Weights of a small GPT-style language model, trained from scratch on English Wikipedia.
Size: 14 layers, width 128, 4 heads of 32, MLP 320 SwiGLU, vocabulary 8192, 4.69M parameters.
Architecture: RMSNorm before each block, rotary positions, untied embeddings, normalized queries and keys, shifted keys, attention sinks.
Training: a variant of Muon for these matrices, 121M tokens, 7386 steps.
Each number is 128 + 32 x the weight over its row's rms, rounded and kept within 0 to 255. Layers, rows and columns count from 0. Numbers have three digits each. The size before them is the row's rms in percent of the matrix's.

# o: layer 5 attention output (transposed), 128x128, rms 0.371, rows 125-127, columns 64-127
# v: layer 5 attention value, 128x128, rms 0.39, rows 126-127, columns 64-127
# gate: layer 5 MLP gate, 320x128, rms 0.278, rows 0-29, columns 64-127
# up: layer 5 MLP up, 320x128, rms 0.272, rows 0-28, columns 64-127
# down: layer 5 MLP down (transposed), 320x128, rms 0.156, rows 0-28, columns 64-127
o125 090:147158157148148114129104112113086153173149136130108093163145163184103188138147065210178143124135152111130167111145141167108140183103214170070125164085167130102140175141154172070174184144145092
v126 072:073076164126143200175088130103153119134087158138102099102125114115121184121090097143122163119058106126088148188147144134167229147089111171170178179099079103135074152124155129121115121161086159
o126 108:114122143146070118132087118141105169042117110117166110110123106092129107120120116093199120131163151116193131119110187130176167148113139131142200145130156148077089139150180107146167141109108143
v127 067:200154130073088168086050146136164119149154090112091134161123106137106165140130115106151126182113157179138178174066184089103177137126166093136089166115156132127094097127127082134132036105186113
o127 091:156083114160106101129091166110206120146141086124086151134127166168127070135138109159088126130138137087186062179140171113133091106079057123142185127145142127113100137135127137140116135163117106
gate0 100:095098175080065095171143175168108087150202147145113180164125144122148125149113116110178087125131158107129176131170168163101138141122095078118095129112162154142188162115158173123120107126146177
up0 102:055105154111141097184141120117112210051153116138144150145136144168102158142123117112091075074115136111095123100112109147067130126157070073133135105174074169119142128205095165150107122144128179
down0 091:184164097063139157117148125082110128132099119119165115169123158160154106064117102111143161125149096110191146169071098080156184121138173122159119085047126103131158143056116110122090169136134064
gate1 105:146132109096139077166110087152112129166165104108135133112087139148100172177222122139123175111112139145129176093121143155178172077155076097102139091134180176173180143115125088074136090171156151
up1 103:123162083121075125126125083199155128182122175127140135092093107131135118166144161086096148116124163152112111104110145088119164123159160058109144107058103127098058162134145139150165168202140128
down1 102:162105136121110066142102139054117134108091091133131146089119147115120158092079107165139197159109089106129180194184167156148163116102079178091111102203106192192154049152072110095119093096139135
gate2 109:156117077105143116102120146099148131119126109169072103159138075174068149177138146131146090125162130110162144181127069146074146116163162149138093065120137113140121162139112113116101140085146060
up2 108:115122149089077135140120107202109163182127119132105095156105126123151122149106095133114117134090201166160069082146125206119119143046164138117199137135102107093128064123119149150177124198111168
down2 103:122138107147180133161094119111131137114140117133110196140080123117122085113120107109137151164182106075093144155127073105195119114208081062129102138140117108150177146128107135070103097090195082
gate3 091:142156078183170137125110095075126167143100114135152073109097160147099197147151079098209144109138098080123136145133152159121144077133155181082138167170125145173082134125089128176121162112204131
up3 109:148140127168110107145099141156076059139147140105113114121110155138135131206149147100130157131173127144114136140108157150178148107170216153096108090138111118124152158110166164142103120139170141
down3 104:110153101074143136094095069084192164142133126116169120129142091145126102103096132107219103115108124127165150135152156107050066143127110121152184155138154110135138097154117154087140155112066159
gate4 100:129135161111151164164066128148089082121140093158097154087119153168107102145188111118141078107117099124104082098149125170136217169075104143173122107159142135113160125113090174096156062122074130
up4 108:118117147131101114130150084119138092177128100155094033146165115114121210114159116109104151132130151128080146136080110168115062122132075146130104119108132107114178164127106154134153206172102100
down4 105:145078071076143160111160098181174182118100145126196164110120135132077108129127093148123107099108125075124107089104100086126156110157225127144143085136173124130107170141202199132103146201151108
gate5 093:137099127154134151122139152099149105117142155109121125078115103159188084160100145173159214105137161131148107173127131171068145182124154181113122145130134138123113116093104167097183109101118161
up5 096:153135107190160136099192109043147170119074079166163157115144110133087118121123115118158116111098123101155133142131152145140116209143139111122137094085167158074141146125139156076177086121145077
down5 090:105187105115069112142095128215151129101090172106166127151100102057127157113143146093169116154149131142090132163128140086160143080101132169151129152121128152167147125164059093209099174147156161
gate6 108:149111118133127157141188122104203142169128108093130139155169193114124159132210143131165135127095116160152114123160116173140132139156131086194124157125115152086154127157128120108111115087104138
up6 107:082113164113144150110124109168161126043153159112144093138120088127128141107063058159137094156144145162114152133148124140150161123091091125114201122142130095087140155139097081168092103113115095
down6 096:134134160087138179100177107158098166130130139082131114108155064139105132146133194159154161136101110088140135151130069091196102119161086148087108120139168102172072133092089150111147123153095080
gate7 107:132106136154144102110131171116160141091111162111171127126094151167106042135113147107119092145186112127113125158144135150128137130102206073133123184171141138072155115118125134068147118049058116
up7 103:179146177164123111115117192121114139071098153086175093138135053104116067147142133115077141127074087085103112112130130085092127078133070131174128113098130144115194125092098079121090193167132144
down7 104:137130088135113128181134138071149124125192113091189111172098183151067154122094111141189141158138115113133166153146152140148142156142150091136168180187179123071110148180074116134146094106099102
gate8 091:104146199084131111166151137168121098145143085115090089164153049135100119043100178163081121143139205089069187103125085105125149176133134117113141140169161130081102156105117123082134148031073121
up8 098:127128190150161072150136123119164097140096097143144138127141135088124146099119146144185067101150121096096145074164150132171165142124120112085130093125167118137145092125145164119118145160070112
down8 097:131128067133079143091079132117153162155129142090093076156133071152107116187156129095172152098094111159120159147142199191119124103105142143153107176084094160103114188131124132097129145052148107
gate9 090:049111122123148179151161121131142128065095128069080113158146068127163115106194097137135142189127134217110150091140152076118130174137132124160126122118132089174100077101182156142185081133157111
up9 099:129155122140167120104099161088094122106155118128176095104161138046068115150102127084142175071090146086119068085103111092090162066143171127149127089063103151066090106121126163173098104085122073
down9 092:103171104085115123128132121136162134127107120187094164213087171163173149139129131136112137201144113168122170152135112146134101135118076129046099121144109096203147125100110048124125088164106199
gate10 102:104162092174146170045133133171118104101145153097166144105145136114121106215143074096145118070174117171090157124152125161140164158133221117094129087136185099088125121157122142148071077072071142
up10 101:122107146105069190094164161102119116124113183153185156170074151106122067103121066111117124142061105098089120140136162083117129124068105160134121099086163144079111126115118122120156107129147172
down10 098:098121134126176105143098125079122135148168132104040092050174122130096165203117137081118141109168164061099164142107114091137136156230159163104137131105149079168119137120153129155087191150116136
gate11 096:207125090105182131097114082158100091139152153083170144142131087101176179152160125114091076140155110163150061180079118110114154130127130133099164109080160177098157142072113109135138167119175158
up11 088:174096067090131155157124141128146172195131154106174190117140103110134102143054141148146107117128132114141106172122118110172110105155123182145114088133136075096116144105063148130142144131095165
down11 086:093154177125125123068127213145122201086163114115094123159172135117111113150104132194100061115093129111164086139161167147110136136124148105082128129126128166138118123153073093108136133136079032
gate12 085:111099126176142101075095111186150105099086115135155070141116108115101154189118146121128098125133215072161126114136123120122164126158112138172131136121151145109117135103097208080171112129157148
up12 120:122164140143069101134093127188138122100122154181050079153075138106112136126168179154094158076092139149192139095130145144061115092095110151156145141156121160093116108165146091074134111170117097
down12 114:132045099117133136086135109091126113158166129106180171155151138124122112153113046182120132193192192100050150137144093118139154112141166100089137137101102101155134128098146136119144148120118117
gate13 106:059073092140133100111083142084088112120086131154088163136169140140142168110164110127124101134150104081152183092096101172106143163133096180124135115094106171157178205103130138075083114110140171
up13 099:148121127082096127048111096135121119111154126154128134130106149089113138113178177110128234133120077137173104093106123152133080160102114193126092124088153093100110203097133080107087129144112130
down13 100:124124182114162150148091152083126140144144173182113164092107129148158136157095131112172131135165148161109155126169090172137078176092165079109141112192145112087142079113177118155152113077156133
gate14 108:125116141125099110146194076152163141104098169104137137160132139160123152127164118113045075160056166112121120104142133116198089102116172093192122158041083126156157166095110131120113125137094121
up14 098:141121054153141136145157128129113074123134165103152088104164112129135088106156145122141111201096076113112119161160181131124119071070126191107075179123100117093138128131091121106108167161097103
down14 095:142127151157105157136090081133159197067068143166159155129101116073198189153134080130146122097107110225125157103114130112129162182174115082158077103145184075129176089128165139160093103112141172
gate15 105:151132128155127208096129139145111166115135171113126108128104217119123140094137085172157082137135159089074140153121105183104082175103147174152123172079132125112114097109107155103138125140085140
up15 087:086124150122122149127149129128168124116113177147126122096162135091155183117149061086118110127167098135124132121128114161129171118129131068074094119117127132160135191145106126143078086149160086
down15 124:195182124160152127136149134122157131141091091147148054128109159102128134108098133150150088112093085121113151180150204136179106140144095155153182168130152134154100104069112140132136098053097131
gate16 103:137157069154129117135092210133025127100149134158123142139134088130135133093088068108127145077143125118147150114122098112083114112175104091109105106080161096083123133149161092135141166133133084
up16 102:153118205130126107100100087136101143142136128056100095148155123116151109099103160103122111037171149097147117147159157092082150179149091131158088056157147121060139148166108131129121118119101181
down16 099:147115123087112150132143141131101108130126146092140167135077106148075147137106147145109136139116142168170116072131088137160082100130194163124165170120198162111059056080058141115050124200157115
gate17 104:141085102105135078150125116135130199089137123139122227149143148136161162142158122134093131036114109120156105129097129102122158142095177125178097166107171122130151122122132140120154137151166161
up17 108:163187128137106197195129183160135122153149100072137112131111140123171117159106122097128128151124116166122138090150135156163090114094091080174074094133206098147131101118111088076168172117128102
down17 102:143080105074142106070135098129080125138102121108126192159152112067111114159122125127186090114167130093083146109124057126122132156211165126085136129142169155074145140119101130114109149129164117
gate18 095:143168179115174138090104084103049153120158133094144146080151099121106125140146141120109130113110159126182126133222153183179144178060109148118139053172093134174127090147164134073157114088166121
up18 108:172121132187136116115131175171187141082148088188095133138076102162166107131106129110168181083157160146141089110132208180098074110129178143088103116125129087128117164058125127129106126089137133
down18 098:101076102103088139112151162114166130166092134144108132148157143123092081091063144114134109225088142153118125115103112117165136098097082054150143129088138161120120088154081096116184096168123174
gate19 122:177038131140142106126104194174141137136090078141153160134169081172156180113157116140172120121141163131135119194139140136078127171142145112077128076132136122095132122092069153141081144091155131
up19 121:179124177105153118140160152099153193136108127162149150146091166138151106125108181180100125121091147169095077122206069101099134141184071103120104159128141101087091144085171180137138096128146119
down19 115:082151047104114108079121094085118123128123083143100099118168096115119197145123128067109134124128094078124135131075138157135154154121164172170120108107048078130215099202120088111134156182131104
gate20 103:119132118093117166104150137132087179152186144093144156064156118147161132100100152085176094096171130155136137077173110145151129163164130093119155131151108102099141087102065071157130112098127158
up20 099:111125160134125165210151126121129127172105117140156104118145074145101137128132134158138087187096122100112122145097131078109138150132108160065150150105150093153103136081148165111128143122102141
down20 113:149161110184119085065236123104146181106124166144110099115122112091155108141090142123133142108153189121100130104077171165147143103143133050152068111160125130122160138186126158085108159120180077
gate21 107:099150111131164140190125137121130124153085146179115073071132152163129182136184139129095121179143126114118139122059134130106120145125074155099116135176131132178125149091137120134155161169131132
up21 088:172153105044173087116127069125175068148119117146150153200165122122139118120016147144138111126177122119167110174150110130127158088115137140173147113147137183119185130130147149154114134073139100
down21 093:189136155178094135122158099117140141122164097093168127151090151166115076105134085113079139099107143083096101053155137142115202071124153089081116101160128141149070137172057164083069065116093133
gate22 105:124076100159112132073148077138116106175154141114151155127134154088133138158151111169052103119131192097133146145131160106136115069055162105102155144111091106165135093170061131131164169100114127
up22 102:111154136141093115177094068143077142117119119126148109145131153130128136123126160116145119154098114137121124101137092175143159081099146219153082133143169140149175141095214196121156127087191154
down22 094:138039122130150207129126135117152174129114141192119140088077156121063106086137088156130118148139116145121156145109036140086100122124120058132164109155107128092143079147142053116102112151096140
gate23 091:129097112099124140100159159108090124112163123160087159104133111119174146075130173144098100146057184132141118084154138118125127163185143160103123142139156080192177113092111190126156105122120156
up23 105:151103116177130193132137107072131069167107150101148173161164115114122131161179161123111108085077162159157126084140127117133164180116141109141143112075158094157109084126118098121152085131187129
down23 097:129099128112168086106114088155115063094136160107118151144155121126102083111162189186155131141100092139092112120130158114119115147130063069152074163136108089071065176075134130134103102143075126
gate24 108:073054098185128109103117182137125169099144155169156133151111104104142175136111098132108045146144154089141142127100194125123104091145151115122140152095127113087174151077119155148127095159145129
up24 111:114177071184071138143099163076167133187108160127097131129087108137143126185147145141166123130206119125106133117138172175149137104151099114122144176079101091128168139120171140087193167165127106
down24 108:130108172099177121122125106191068201064127158141120104168168109111166051092109106088110131108103087152131097121135138116146122168116143150101095078153124202149148089177090134119095147101115152
gate25 100:134118143141056066108112163142121137103167156074128118110122179165127115153124141135188079117141111055150177185121084099070150130192126122134123113154127133150121091127042139136105144136144153
up25 098:106142123183098116045126103149100083122148126075083116124087153121118064097126106140071158126155113128164117123115108124163148144140167171151134099165126085166087088153139133102133099137115131
down25 104:118096117135123141145125065112147232144150163144112147183154160133121147161158130115131167102147141145053123127138111121148086057131147144099139159118135131131226142102143098126175183145115035
gate26 111:152126156113116142105091055107124087167129150049150156164085129130199172047104113136136118153114133061136085108133104166081109198127129142111127131180141129128120069142134171208087171094127124
up26 095:141102105109134125165109064132144108155098113173106062156164155079175081185155158130127163173125168125081186136196089106097119228090083141143117170093162180123123186160165110111127136172158153
down26 093:102111144143180216116081198136116112056152113129115111112132169163122131177143099158107107107208162162142144124109085103137066121126141165095107132094097119150184132092061103100116151150127087
gate27 098:116079135093097089075117142155097164144109152177097156143126173163106154048120124130146226102141108144078105104193158163127174154143122123129112098193140123089101069121158187173147166098140178
up27 095:085082109141144123072120142137118120143146153078017151114112089094158185149182183120123166070145141090101087123161186145128100100149057134134141112107152151097181133084157163116117116083156088
down27 102:171125136098093087122123130118151097100086105179180102120160102074172111124131146105164170130099116140136136072151142126177133141143113134117077079163151136133139102139200110128108128087106156
gate28 114:116078068077203117136104115139158108112096108082125144097128114189143100081156107104154110108108096126146120143143106135136133088100094135124036093125175133102135142181123042128132148121140197
up28 098:106153134099142137163129104140117064121153177091118107192134120147113137107111100147093139179146188150132092080037151126158100083160142089099126083133145094120111170158079092161097147101114141
down28 094:152124126147111071138138159121140174113128154140133118139173113099210082126102187119154127140160139127135126122077130208095105207091059112101082221113100138187095141129186149098107109106151111
gate29 099:092152150113179137103121143146119141095177130081146071127068159141178135151169138091095121143164199148129114127112074134076173147114148167110123149072118155136097192145111203139115115137148172